config.yaml
d_model: 64
n_head: 2
norm_place: "pre"
positions: "rope"
attn_scale: 0.177
init_std_o: 0.0
optimizer: "soap_variant"
lr: 0.00456
lr_mult_up: 0.797
grad_clip: 1.0
decay_shape: "linear"
batch_tokens: [8192, 16384, 32768]
train_tokens: 104200000
Each number is 128 + 24 x the weight over the matrix's rms, rounded and kept within 0 to 255. Layers, rows and columns count from 0. Numbers have three digits each.

# layer 9 attention value, 64x64, rms 0.0762, rows 36-63, columns 0-63
127140132127136120136154155110167115144090140115161134126148123136167125170108094154124085103124150170135134145162134126123149116127119121125112162132139157096162111122117111126158109149140168
131153094162149143085131102161121143155155119115130136151081125121147097141112155104102152159146106086098109142119143082127120122101179124126124132120109114128117138114116164131125107155114101
113111153167136166135106150146161129148144158136143143175158109137113135123133131155148120128100134131119102125121121093086162144086147159159137143144135154117146151128099111107165144150148139
098128129108174151145128142139133126120153168146120126104134106132149129113150172132143142135142105139145153115154107155090172159103163138114124125116131132121140084100103132172084116128116175
126133136143105098112095135120158128158132130119138191102131131116139141156100143121146180158098135154116097127115135167114111085124141119117144111096114115108119128128121132146134137167148112
142110109110152083104131146156116139152109111151116074127092131111117139133140146143095134113145142169135140145135101128164127156123116131123136135156150169094130133146149127138117135154153146
138131132150115122144116154145116115175104108116130107123143172146130097117089094134118152140101093126160132119104130124098121114107105125125131138149077102128102096114123111122107121160140132
173141104141132130144120136123098154106109093120108106122136137143100118150136161127120109108085127113112136142137106099143155136107104178105111107118126126126119124130140134112110108112124131
119156134118124165149147109082146129126105146129133121124151110097117063100115140111136157138115119129150140116094144117125123113163136188163133125167147135107155063131113103116152128093131152
143117098129130157123161157114148100153132122113139124129093111122115086105181122106107126122127116084114151154080117096129083147140133142093100112133145168150115129141071130129164111118140103
137105100138109156113114141136134143169129148127157117119187146119134085131145144142134127104124138111088090128106152102120134115154113147134141135159119118150134137138122172121123098117136126
120120137164144150114148157119162128165114130154174125147163128134162128094086104171140083083165154147140106151110118100135133110089109122123182126128162144111127099120106143126087116126151139
146163148132128120096168133110120115144096131120136123107118143127148104139141102151115171103124131116120149105121151099138177151119098097124094112145116136147094152139114155140107149121136147
149124138133156056099163135118122125150110140118145160117159155169118126155110133133141124091140166145155122110114112118163082139109110107124103129112104103154102160119137139130071121138108166
148123107145102151152123135110137105139130147157142152111160122165154149108137138129141090150135137119111098086134133155109122144122114127111115144098101102119123110151134091153124123139143116
128117110116101108114170119161124136138101124123121115143112119105145156154138140098125144116124167134120095174161105118167165149147154136147149098110153135147088078161088133146120111126102171
102181092160123098103094139113116101125148138087158094165145122132155104141161153122138125117108122119155171139125112090119092142110126110100116101134114121145137105116145126152137103143163121
113145134103134116111080144118137100097109147132119125109138164138112149142154145105118168128120099124145131140166137131151118152127117094134128128147139100131154144148148119124146131126084156
186107128123132131143125132126149157138147114127116133111145122097146107161119146141159172136130174095107103107122137158146124141114156152131133128139105127118116101119148149165097120144137098
105102091107098097159157150143125104143130141134154134092109136112104126170139129107131148133093161160131138194106119123126131144111122126106159138149149155102171094151115139076157153103122145
136098136122135132160110069161118064135117118121129143135117100130166142131111153181126146116114094129115125116161145159133139146102145077085143128155139146145118128142130113129122133119114124
142142086168117167105110109110136118088147118061125125162100089111134113168164159117139102125127151118148157140117126137133133117130150144106110113069115167116101135138098152149093135116122118
158130116086154142108106149150146099097089124130149140123124118140110155152170103110117137111117152150116108134142125129159132139130142116144159139165126150118127103100090159125127136107132138
103093126137135133168111139124113127120135114167121107121114148125119124086141114112132113108086106133114126122160079148158130144136106109127102188158162104129150167110159135134123135158152164
122098125111111108148121126139182100134159101161143150125145133134152149121123116128130099145140120146090097109106118111115144063172112133153191143129083102134107155132146127109149118121125136
141133140131121169117115106146131156140148121117105138158103127109143168166146108129114115114157129139084145134130109125121150140141098162070112077088155118139111107161125149109098128159123136
135142154120128115115131127091148106136115151129128160144133158153112126180124119107124144087156135128111127121113130136123129127114157144119153120106123091139118134124118135148132146161087137
146099116131142095130129129123087140142135146069164137132130061135141134133182112113133073158140163147092159161106147170121102113107166130117084085113124109121107096091144103132093115121142107
# layer 9 attention output (transposed), 64x64, rms 0.168, rows 36-63, columns 0-63
135107120115132137121136111123122111125141125144134136152100099165138172134130149114190112145108102111113140134129146103128128126108108173144144097127109137123131131150132180114104129149096109
126080130133116135126096098104123143119120083140100142087122166150117149100121131144115134119121169170144106089132114161155119143126136136145152093106114148116090129129120103104159143108120176
114163124129125128105142135122082140117165125134146156155076115118088189114100161121129133156128107121117143109119107128117079131151118141144129107082088122151144113122163110159137119116136163
139151156142104149162133142107096118122050092120136119144109113137116150131142121137135100120103147125143132157122163113152080119147161122144130166138104148182165164118123130096147152129162120
073098123158157151134088120140092109124124093157143160112134160148147111114150136128103145111123131085068121153127138104101145128140110144167114108105115128134119128093109113107183114149113128
137125133125112138106116129083135108145122120089134112131166162139147151153151133093139103113107098117116127123143125180141122140121135145148149157174133089113112128139106125147151129103114097
150126131076138133107101107138127131124141109118115169135156134107139131138082174154118121117104159097087112128166153131126147133119110139119156140104134154156112125160144152153154156136142106
144154141090126113138140113154181135156157155099110082115118137143145100128127144129112105148134137142145133152135143148159102186137123132133149159105115110129115138132103096142129096122121124
136143122140132088150137158179128101132117142132131127113116116125118144134096133119111114156092130113119105112121127126129118115129129142126132075126141129176069176133163175151105095133148081
159112149108126111125107120114135113144150106159130117146132151116146135143147165153089131136121146161163097093111130161098106138093103140151156106148132123157159136109170090131089122083107147
109151149107141128122128153157115079117126135106084146117106108127154115154092133113119148137128119142159111125136143135123075146141104152130144083124142163095118119127129091148116148130151150
114143166123158143104143139166136133103148150124092114134147119139122180145116132052185162128108092134103105104106144155110133128130159116118118121128108173139144120144142120141164170127133116
075124125110146114129107107130113110150115113123122124135154149112159101134110183131171090119140140160143136119106152141128131116102126165103158145149156137107150126130141108139104125163149081
132151093100139162119135134149141099113145109122084110100106127113156095130131133128120121130130106089083102155105150150182177100147126158153148128157138163122181088110123085138155132094109086
112141142127107117103133151146130128135125192118114114108126121120119111159144134137135195123139105121113141162149122106108148110107109140148157124104101149130166164124115142117158119154146167
129144144160159105159113087128119114082138125145073098147133150127145117158150118128130097118118097118168147108152124144131089119158114122100138133163121133100136190101097130101135145085128088
133118142068153152187162112126144165118075122123111136098097123116148147095103128160095157113149124132107112090105136118130125169115128166180158157115106115137136143145134143123137098109161130
177145106130116124134171140135091120133104103133126163147116122107160120132132112158139098109143167135118148148115110144129152131119112123131147155141115115083142141106114161154118110146152120
102132144139147118091114142169114104140121115058092126069146145108131089132098123121099139128136096155142150163132155121144112132132121121147115123140131125130107156103124113097149107129113167
145151153157134135123124111137148113126095082143157124189146143142132147107122139091107143142134081131102105157145133146095107136129131171136086143149139144110100150081116121168113104094106128
118147158148105090123094148113129182143113073111121100098135137129144119130137102122129167131142159105114136144104109114101129112130172156112100127142114152108169102129105168139111122154109145
111115161107104113121167126109123154134132120197139089081109147150141151097162154114118128147129109143148110108131134088168148151138145130142110125119143099144112170117119087130135091133127150
122137136178106134116165118126112125139127096127118097143156114102160157125143133103143111171156152127117166126132131164135102151107113133117096127154166133092125152156150134117141111110114135
147143118074124141117122140128110127150110146124146122164132069121156146161118104129133138118132140132152214096138087118138149120128141132104163135155093128163104097127074108136117153124083095
088128098136156141114124091097128117141134186130080159118095122159108141172131103129111191120116147115112144158151108144118088150133112126136082116110157160122139096122177128133126139157115126
125113136136150117146121126127140129119128165129183084080142106164114139156132141151172141092123132156157120153148132137117088128118121121095139169126145100122148130104106107097145161120169134
146148092162151150139155133158114132114142120147123151105106109132131109126137157181151139130134126146097102177117133136094145098155132115123118150162131147132145142123130098143116102092141146
130102118132119160147096113156186124141147117134139083089132111094129129114113087100110159084101124082149130121156148087156122114129133137172103171107138123139138166162105101112103136078139162
# layer 9 MLP gate, 256x64, rms 0.162, rows 0-52, columns 0-63
140069135163119086084167146138074098124107105158138155097126140109128125118128081126157157127147112095149137139151144143139110148132171118134107141115102114115130120147097075119093111144140078
085163142150166143103104101101146119177142137138191095124098152158107158113183137102102117134132170113127153100158174125154148174123148121111126156148108080098107158123126129137130133115128123
163098125122127114161166106089110107159119120126101095151115159114138106138118124107119164154122130123136113135094136137150147173133146130082110079136129140083118134126152144093111136148163148
097121133154131178113149136109093128100088095131147127137156093137117125137092090116112115181062079157182115124099144137121159141104139100142070120169138134079090155153123109084127130140157115
143109106172147138147154098145132129134097138118103134145138146094096122113157107150132120151161136151117142156136153109183147164122159149084174136109129115097122149099109134161113180149150152
164155102130136064104118155152169154087148140144120150150112138121173147108139093104140109152125105134078161147109128137140161182157172113129098134122170140104141126116089116158096139162142151
145116118118126066097091141146153089092148101152139143126107206128115140140152084129148136114178117140141159110097157087127104167111128126093160129105133105117100128145124088122124111134130115
183155145110150096139123143114090088154104114156156134170130146144147152134106099122123178129135110163136140087079142139122128090184138118111133134117146154125189168144123129149109199168157109
125140135089088104099110097111124133126092107134122140127141162127089128089124127082135127107117083158105169122125168127130145148099070145137122130122067115135094119135123162123133129122178146
147145103131145107115118135151115132124150102133110092165154102173120152130159122130144163073161142137105115132141102124146142135119091122094120184113128102153085096128147133134135149144103087
157094132128130169120120110138144134100156101095149100132162109161164104150120107119126111132138124132118116143149191155165163173135120126152147068119173144142142144134125135160124167153099115
132113119119181111103119118145120086127132113129112093120180171139133122174160143116114090170122142136142101081122150124152094134098125136136103138089095103121100147154131097083128119114118166
119121158111137131144101117108104135153136099186110085119150139163100148109125096124095118131112142137144107094148122128145151125176129108138113105133154101111131160148134084112174134101098152
119110142130130122127111115133164160118121114114129066146165139130120118110142134153105121182164165170125136108159139143138142137134167102148091103125164128100107112084095118147156125120132135
134092144126154166142131114110143113155098143118147098170149112123105138151166125164123077151111154120119108095101099139124133154152162117126142145132108162125138123091125077206074201097156157
162104159125120152170105099155134130135147092164144101079082156092122201112122141147144155124145167106160087086126113141110135151117144117145135141123127164117137107147137167149105115121139121
140123153124133137153164123099154147087122116162107112149113111148165159131104098129156103136112132149120155136130186138100124130099150089139107127140140144106141123087132137141144114123094094
131126165132130169106151152148140108118085146141128151144117081182135186126156104102135138120158135165112126142151155148123130117149133106114139149100100108131110171130120117108127122135107145
167138114158125133122089142156156126108157109097084122112070129115132123147142157136162169154126071144161138172093139127095152135104148122103116171120144149090113087122131132168110102132118125
135159115121104145121109137118141168139120113113113149119119109111140125153099107107132118113152108142132133086124131123149154130100052108110134146101136105134106119123104114171112127174132137
136144128128147101146124149129126166112192152151135114134108098137109139147134115139104116143124129167136077119135139076167141123151144120101132121110158140102149122106127109130104166121144146
134122079139102127137131132143115156123125115124136119084186165089123120162153092085125140098137096092152173133106152117141151107181114126145121157044153148106174138133160123158126125167119113
099115122154125119144130112105149189089135156128160144127127148147138133150159137116098129068094175151140102117146118166144113152120143151115125132113107118087086125167124128123150117099118105
132156131105138111137097128079143105137094157128102054104100116120107111117134130143100184112116078147129128117109138140141116139113076167116133185137103127115147142169110192115124133068157141
076148149123160182125112098164099093144168158099154119153142143092150155137123115127112129118104125150175120113133172127125179104116138149153143120071124159131121152152171131145142155133114154
163111112129135180149151065157118144112126136149156117181157148171153153111121126146127092122156140130106076117118126100158137148099164097149120103130133114091139130094111100192101105121159143
127123138087152148163172127123108134118146099131126127181111136144131133114108132136139132038118115114088147104100149148133114123090142102112122132144155127170150137183110106125067137126167120
126108152118184108113158160127123127153137111146099116130123148102103114139092142170171116116137158157119120114074159160167162170127175100129091124143139109086096130086140116110144120137083139
109087164128166164110092146115124130128117096167163113133131177135113082115155151141137158099101147099128117124121152084136129152118150137176124118165138088120126147154144124117094141163135103
108133125135134143091094120135125195109122118160133120157143139099117145126108130136125130130102171132153145131143115140136140114142105146159142090173124144126147149162101132135102153160146172
131146158121109115123131098135099180129131147106165143068115132130140147157104088105097094160136105101170106126112137162131149146113111147133138110094131154132116120158145154152123125127153147
124145118158135160114127088127109116084116127126145141123177160080118127099117077099126126096105170112105121119145107160158145117117120123114170162111155107091126103127162082119072151124105142
099119089100117132094139075093172162167121105183121103153129113167150119174125164136149169112110133129121103139148129059089117115136159126144125110132138124137125146170154096137153160143138139
134128145131101121091128188117143138107122102115125112129117129121126108124150153125118181142161145168150134150091121106106106155081115178108083153154107173113109129117120096144107105096130137
055097153136168111141087095130103103142136149127121081100126141155118166103151112115128146122133100197142108137170140082117126079154089125132100165099091099125126106127165128145111143126164126
120117107119136106156094123139138147077098124180114161125152175153115139088145138173131145128159192159131143075138147144140112111148133106129126137149130132097120125158137131136124170119098123
129153138112136169169089111155099124107107158106134103148125109157143109127129127146135147084146133098134114130122103122128100138169159119093112098113105100113109122141169093152097124108111159
128106116088122115192156114101138119129150124152115117132142152152097139105161165068142072149168144138075125159121117127154157118158131083129137120135128110136134125157127097146156148143140149
155126119137121134134167120169108116179143146081120113131133128129116138152128074139163138126107174135146099176163167111109163138132174146122148114114126134101104159149121127097117182133166154
143099140143132142126107119115070121118142131119149126115103165129113076125178129138195148113142127132102122120130130100109095068126162116121144135090090122136127098096128156139158135138132106
116151107112136149122111137096124146145150100110179095110117155134139135096054158139143131135163135102109125093150132114139115177117159129102159138108145119077131129099135094150179140136146152
143142149118115138166137113102160140104144126116142111105109120120141144141063145132150140176142111128130116116111099097105189129126130116104100190112119124152127084119123127142105144132103093
154118146119092133124127086188150144137144137158101139121131126135111166142151116159126132151158126112146110105129157135116127070088115134130141153126146142091143079138106162102122133145127132
101121123124182131085120157119074135105126171110146117151136172127099119157121096150118092113151110107133089165125146150172167121098141114150128128126090127106109145153153110119147127121113089
157146126136115137152183118076128171106153108145176096124160150110138100122132120099101093151157076123142118134140151113124133089139094142116099123139163128122135096177127101119152135144136171
117141121123141140139092079139130161139120108152167096125140149113169163156122124083150157118136168160106120094132113085103120122165107119120152116104142164131102168090161147145111126148131111
076139084099166123138108173101118140112113178123130088161173095118103149134160152135120127149136138134119146137136159104154139151115116129111166148108111077124118152109124143123123094130134127
118132098142114115137122108116104110102175128122106087133165151146212132100143135063113151099138157117160098099128169118165126128129140132142129090075105135109173141118143124147131137130132115
112153103118137120163144095144103149156146138081140105151115142144110138164106104154167147140094102112129112142173137108120169133077114141087152132136120140099148116160167167038154112115150155
120103121118150120075133107153132136180125129119096119156133145136117147161135114107145134071130099140138094093157159143168143170091120128128127110131089080142119137115134089121125081140142161
123135095145104160137121139130139157116179068096156133163114180128164131169108143124110144132106123123164129094098142106135134144100105134098105100106107140100136165091094139116127132162150118
123122123123104142151114109172108153127122150160108161138125155155112144149134108132143146092149088164164098084136106129115121127105136123132118163149150172068155119131154161148141094146146142
113124119107103138155135161121137141116140095115150130098179131118148112115189131130136129133144130152124139127137154125178180067161096133160113123169146133133159091129149121158111149138129127
# layer 9 MLP up, 256x64, rms 0.155, rows 0-52, columns 0-63
108100134109126175129129121141129148138103138151163141165108137115133142160161150106163102121148126124124109168105117163131155176149098112086150121152132120161135136139119119175175145116147109
081132138162126133099172162149087147101181111147141151134119145124111069124132153100125192143147075115127119137128085164112104084133142149151107087094118092152110089152110121141094158170134134
121143084109177141142103147119136117154115128108106138149159116125131130165189157200129108115101141113132138134084107119180118134094153165145140114135137134104097167109192103136122136129103142
116128095154163155100156140108145131154090132131087163109165146116153122176141133142167134104125137170148158138110127129095168107145162125122129142099202148142111136088138142125111131143129157
152177111185124093103119145194108136120144105084137116149108145153110188129157081158074141162135112155133134111167114168105076107124094166158109188110150176138137139131151144154122108149119105
113119165112108109164125121119106121130175126100108135133133093126093126117121129115116091095154169128132127158139139126097084134088130163114134108112107177087153187131138116167096174112096117
112143123135129135103134165152154147116129121149175137100089176156131100124129124095098113097138154125135125135163154076111135144113137122119119102099127146123102149160108093115117120118129151
134155144186129161104167147111131158101141131100098127102133133096117127147120140126137116100153144154137103136146089116156115112131134133125103172112138120147092111100112154147156067080147115
096126129152141132122118158086153152098115139148127108151141120132119099119123143089135147136184147104134114109100106157111109134166151126137198148147135100136136189122159151123126115154123142
104128109124119130141105120092161142124160141138098118113165185085151124170179161136122113162147154137118131105123095131136163141109117130181156122158168088111113137161169103105137127114124112
152139114148126109106129086140103121141146133127074107100151144097179104161132155165149130127160169102123132146137084085134154137143134092094172133135113099159142080153140175177137133095120152
127140139110148121163143169133077116131136093134145135124133097143125141075087109139135112134143099156185170135118141163111157141128130128164133114134141148109103127131100119157113164133124100
153116146161087127111131132162140152173161118082137103070112107128125123133123154117119112121096148084103134140122153111148129096151114149117120148063119065119157092130144151134130112154109089
110130154101116125134160153119148085151131136147127147115131129158110122141155159101172131095104105127144136163124139124096097106148155098106139110160112143126135075167100140135115146120122098
085100147114121169128153155124107131133157142148083110168156138133177103095097111143132121102112132084150111111122104099104145150096167121129129129141056108177157120122112138159086147102150115
147133129114130114161098159138166091103119117136150147113147124124144149106152139111093098176165137128089085135106126126167134141122104086118122096141154117065139113151167127117145160132111157
151157142136171125099150139096146171125144147119112086129132141120129178124186122156089088152130124124139124130133113110102130134148136147113109117139146124129133147144122089087137131156103142
123166089099110125126130123123094106147074131146128092138116117124120089106143171157150140150157108140161166137065180114133136151127132120134159085178126131140133147135133158139185108133113122
179146134158146137171151136134144124130178154092130101096096117103115133101111111125114051107122123130168143103117131141144154090130130088103112155122120107140165129111112131106136100101128138
103135114137153158136104122129125116151136140162138124136176100155134107112120170119088148166144145166142146124121083168101153104123130129150095139101098130113136123157131137065084147162152111
135147138134158123120134173124102162140166124123130143163108114141077154118162111110105112122119151118115096119126132128119157116119146108117138120173143114115144117097167122111084134137111132
092124122121150122117156164091109127111152116118073104147154121158087120123111125137072144153071137167110122113112147103154112115105102113100112154138136133122126106135167133092179156119119133
137150099062126093154126127106161122126092061149188145129115163127131131136133133121083124108167124120138118138149126124092091134108143170162114132113141154111114141133143096155129167152120161
150127039143127122080104147122115107130130127110132168138141125171129148123133116165147146134137144161122180148107146146072141109100150120147137135124100138117144122185134148113113132156172119
104136170145146154115141094159151094110136149156144134148111166102151145117101123177171097128116148114109147120137119160118114109131131138137151150089112152157090169139152172100127153133139128
105118094109107137096048115143119096097144122136139160117123126157140135141150132123130161160137113096114134122138051107147148166109126135133122097120135127135170149105084167155092102141139157
120130200113151126135175103126140157104098157131162088169123140098116113127138136161111076108095121069138093095154134108130115134172133142161064138125132121143106115146130110099163144099162133
095117113128104143143094161142134094123103151146120095142136147136121126092149140099142094122176154090138145093110123105138129069125103109149160130121128130141162120158126195125172150083128150
120161106105162156140112141127122155128142113147136097103119112170129115119108060120076145111124180118144101098136167127123132126136144111153124131116127105114095173132127164113152137117094090
117117161140116127116170125143128170133138150152132129084141144120119149147125139130128146074113150122095152104118123098105149098111105136101141103150164142131143112148175126141105121071122132
133148146100125130138137174134145135124108138120090131157101162127112139111157144151153143149125146131090108141143124089148129154145125075140132116131136061162136109101129113119096154115121128
168128105135100162142132141056100137103127121117128116120110111189134130141159176139103112136141155167167152186123134142138092122140124108169103154140135102124149121132136143162138091120122106
118135165161107127153147129127121129127107111144083145130124105136139125110119146121129142137174126182154128139124110145140200112120111128155111127086097144093134100137111104126071103114143087
121092125156182160114123124120100100103112111139107120081165114106104129106125128108132114087113131147107182109149143129119164134148132125148132084109131121128113115124084100131123109149125122
105166178154122099144128142121117110113105105136152136092117147160099130117091117087158116117100159132110102091144115128149144082165131123123074119125116077131092080117157112109071123114100121
101118138112109099103121117180141124160119110154124157122140170131117116144144144146121134104102116126112130153130144067154135111150145120134180121114142100158108138151117115127064097164132142
142110125141112136118106136134103097209144105115133134120105134078109141113108085121113118093114159129141089118133136125129121135134142096105124128120119122129136168127094135158103115130131124
143169106115084124093137108116142153120129117169109121163155123126161101107159142124101160132126056135122145085135108148162125129163159159146115104119129112130130125114087168118166129156103131
135089139158136113111115126100145110129149124174119129127132148172143101109151130132086150156158078125127117160110139134170100134178107151120164118121120123128132137111141139174160132141105110
120161118099113084144116105111120069163110094136153124152127165164127090155110103120092121108099133117136136110096144154133096154173131085156113164119148090132118138113127095129186142131133115
101127151144138156092150142128098168140162169133153118084136177138142135125134130139154124136127109100142141130182173111065116080090111132099139121105203133124134186117137096131102116139091145
088146134100074133091107140112124134150101166152137149092088125129129145171127121100135094168123133146182139123136143159156166090153116114148167122106125138111125158140112082122121083131136135
098147153122087169147135141122139115149107142100136153053153138143172101154123128163134141133149121099169081135154126130160133126081104132129120150127116149124138094088120114130126082109133105
116163133150126096123094094112139148124108126167116117103150117150108164077129102121147136111142143129129095136147138110136107104107134094092179116123130181146104161143125097124120119106121066
153161105156120122122074164115125120139138101144145160113112065132121162130138143128185141124104171122134070150134102087106094106159184132150103165149075180121116133105131115184143144122102091
139153106108153097117144126143156125121103138135104125116133139101159129132136126170137102090135117092134161118105121168099141131121133123128134134116128140096142151144132136127138103136187127
103101126126128102159157126142083106107113150110150109168121147153108150102148102139111144102136136133137146116120095124109133163129131113127108124156133145117126162134130132131135145073127153
151095105181130133161123103150134107105167118131131149081108088133092133141113120140116131128163127120091162145109136154117111129112146117162130098106091121140120139110146080135112131147154069
123184109132107118120191117126080151101127107127129109103140125159126152086119121129142109116169136111158128132139133123129099106096122109129150055144116123092153166103099113132171097135088128
141142124105104123126114124154105104137106117128134164115134147096166157170146076151114127109113107170144148086119073099112153121137122110091154138138180138146155123114120116114092064136177124
115125128121121099156167103083111120148128099148164140128127142096146159074117123111131143100158121123145148088126148153121139141140115087146121100110083143137116151131097134130141132082155105
167139088171169124147094129107118110147116142122134114120181093109155112077132136075132110132138154092127165166122107141127114103137140113125087131101126117144158118124173102123121145126108114
146066158116136143128103106103145114113096113142116099116144115131109133100146145134130133154142136168077158147110096150106119073157149095153130142134143121112129108122119173160173135108122142
# layer 9 MLP down (transposed), 256x64, rms 0.187, rows 0-51, columns 0-63
124131152128112168113102102110122115127163112132144135149155130129138106145131127129097083148110155090104111135132097116124138109160119178117112161181137139115181112142127138155145095125175153
134137123169115121107115183119121146138140141141149153172140161124085107163139091203098142162187118071092153114139099124135115100146116174131106085125118122106137120157144185116130137150062171
130111139136123109105162110107119129116162166105166155125180127154101095110138113123094127136139089143157116085168165108112153114125123117110142134146086114136074145135095125143140105103185142
144098208124108127140184108141104124106109134131186112167099141115079109125094115122135130188123096119132096101138131123119155128075144133105116144150118133139110125143123125118155139103150141
127116141160107101097171148093094191104064126125102136102104102165232140187150103111097065138151102151131128107107126130143112147105154115122163152140120172102152116143146150103139104139122093
174066118102095153130119137136154104110106164140141126153141155117103128147119131137120136118105137105138133042145088125142087111148113129132139142127113098169157100147163120128167096143119111
137128126145087085103155141163145111131140105069103111123111149144103143135140121107162170097093130120141155132139109118088134099112142124135125159153121106142137145161095138120166129106119141
131143120151140109101155134177104093111074075150162080091153122170139147119123148140144142125134101125142135126142155128117102129139106139098142148130119135115170141127120121132166133150130111
148089107139164182126114136120148155134118108154135142074144111114148134141158098157123132120138156123109129122083159124124100106130142114122110163109165162169157144167153133086123115109126114
120099096098125145112123127101150141144129140165140135143099125122117086123109144133080077132126141101125109094099138112107113108174191160118145079158100136132151138121096132157142107097123161
131130121092141161107163134143168153147166145154117169095124080169095112193147131118097104131129141122119109095113108165109160139147085146128142173138099141149163110135069114113143133145125134
150088100130168126133123129141152138135106122109176096159142121116140162135139122141159137115136076102123124127156122132162123118121127118127091160109119144114091129116115104162098098156091101
185125135131137120104169101138119156103135126136160119115162117123143102105098141132168118112145137138111140149079101113092089114143147105113080105134132165164119085123145155141154165128174118
162131181146167152120147136103131138108137132119107091115163142114147133114101116143152120165171124162106151096147122136115131129112168131162098131121179104090081128118126090130136133124128126
150141125117122111154108089133129143097148143138140147065112141125148123140111126128072135123181123175159126147110169137144137086111116131133137098127150105116138141159129143071202101152099120
122129125135102197131094150109155120143115119163118145094178142132086169101119096147102122129119133166149130107105141109120138135131095164131110140109104107137099137118120130104141145111144088
129148114136137161121140088119131103068101158157124096169115175153133109127094122138122099133144096159171138151093140130118158114145102094132150149163137109124120121122133111141113098106120096
109100116141105146162128159131123134101169184159089139115104141085129146089124106137137110182114109126145130123121094154145168117150135125150167106089127121106138092096140136143096120118112065
106125148109099114153105168149143128150128112125143140137135112136146118125125126160138145132096112171165119118106138156107137087110129120121148154132098082115135144150142085155131148091226100
172095151131161113109153126140118143099119154110094155143103101134118146119124149124194107155130146133107120147134130090150108143104147119108126136138129135120120084106157104167164094132129170
103128126102102106110149120105138103129097134107138100140127138172166127137100156128134098124111144071142169126134134161079132124085106128141138089111113149093104120098104151116158089117130124
120121152116143143124100149092148145137114111128142172137124114125104170174144135105123121114166179132136114081115140167127101152172125125108094135122063163131167114123109141134146110122141140
136151148108133136094127147156089105110172094121158108112151116124157158116116126126131115122134110122097118156153054129159133142175138107122151148072137140128137107099141104116112139152132101
098137150148107122144160179183110150128128149153149100150141148126112077148159122108139141161154132153128109170090119149143143144107197097110107126148135130164144120113136136143130129128114147
135130192125122117112145121158122091115151086116177126121130123113110122097092118135156114123137142162204088147138132110127141123135111151155145172137147177133166135165118150137151118120112124
135135168150127091114122195104123133147138149121102157122083112149118113133132103093082144142110143085134143100139135116122123125176117157121158127101150157152120132131120195056142149162126135
158087154087155149112137120142102140151143149138148149189138145149112102140127166167120143124169148132136167095142117127120095115125163110175126149177126086102128139114107126098099155116093115
102152121129161130105096126151106149123110109133131119114135161135117153115123172121123102151162144088115099116171078111117117141136073119099110073116129115154129090144124136176133130121140185
116118138117136112100123169135125100136124108151137137117171099124143157104176140139107151169117072157138119137084074158105116135140110109142121092132099150142111122134125084170150154134140146
104134105113143139112135127102168116132140155123160115148176106158124101150111144171103110131154106114137164171114144120135090137118149169151144138103127139114059147114108112123116116127104093
120125087134138102112120137117122127161164108114112109119157067140107139131131130080169163103114138108126156130100145153099079134142145153130118158143136149156121149114157136112134126148122146
128158121152119110150111158129143120139130118141142092074119126167165101131144136106164156126186112183154141109123159077130129122126127140117152137142117131125095156124109155129149134102157144
156174153129148161163108098127127106121126160125118138165121126106138129138053134156104113132116106148132132113118167132120127146112118157156117125091152154161117089116114112150086109115145129
139142143141076145098149166152142150106138141114114120127142132153136141129102116134160138168153148151154125154133132103109115123104127105103091159159098126105106166109141102135155089130145149
089142105167097079137138099111104094119126081118139097134130153193113150148103065142122078096121130134139139114138119144114164077137107107110111079126107114141117151094117153134113143121148126
172153086117156140150159111177152144096123143138115101130185092122132151104124137133117152097102131133130168108119157129162125111120148103150111139112130129114128091171107105108142168113141117
149116153136118136109158128100120104127096118131159116131138166123102112118122120138120138125155111144128141073126100147170098151104109135104082103146132124087124133180132139144138100169177121
085138169122137124127107120155092132136125112130139135155097120095136164171123079150126138116110100105111092099136128112151120120099134118101114145086147150130136109110118118104097125180093090
173133125146150110138140132137166165090122127085119069166146138192156110129119122129113120143115134157114131100111112146153097110106117098112136124133138110130147197147137132152148138145142105
161172123105129138144143153128113180141079146127149124115118151119128115108149121149097099126152137151166143130119128128131096107133170118140141136126118141085118159099154131114156121114190181
100099136151126153126152158094138144192092137154154146115112151129134106129088167139133083091153104124159087129163145121094114120123173141118133153160129146096133137145126181131152107095133104
098088131087182110121124163125112130113112125081113079125147131135100091112104119125110080105103117154156139100103177153160101131122148131108121098158143147141135151116115109111147121157105167
142100099129148114111125178144138150150149092108162105125137150112131137098100129146105114100152106123150143148143132130100118119093154145093173167163085102102124132112151157164147141179107142
137113175147114116110103156156126130135119130151134096116162148126109162145074087133129153126151137121126107091118169122196153118138134143147159153067118128094130146191142090121146131145134102
117177156153093102104186149113124127096172136133149132101084151083182158105138134139082131146144101119128111089130154124162105078187139120139084170171115128182149106148130125161141159099151148
134118106140100139154143084124147125117133100142128119117128117095159167119146129140118123116081167160128170119138097132136109152100127151124157154109141143116133143177093161121153151131129099
129114142166109139097111127148146146131142091083122139105090102097146145131082156112094116093109159123126114150139153160115134141139105132123142128156106140116114079114164110161126154126143129
136120087112115137122146123084128095086113117145124159128088137116164154138090142122127186109117097147142110071132147106112115109138089104136133150115139076107126126140125134130137106079152126
154159108136112156110145134106106127120134092130155134059067118096158137144158118115070090126134098169181145116117133170179125102149120109154093148139057118136117129137150146151117137088122133
179129100138145136126121192117082143124085133122099151072105114139149135146119095129124092100122149093124144143146148124187115127128084149101126135133152083167120141127127115148119124076107127
156117070115111125122127176131169154109148119105137111111103134121105093167125102144134120168125155119125126120100116099122145148106159140138124150106176117111103137119123118128145102182122142
143131185126087137132141122158143175116159144161099126137110115135146134130140142127130130127114155152141092111166107101147158187137129131143164109095117138148102129112109141138151155109187155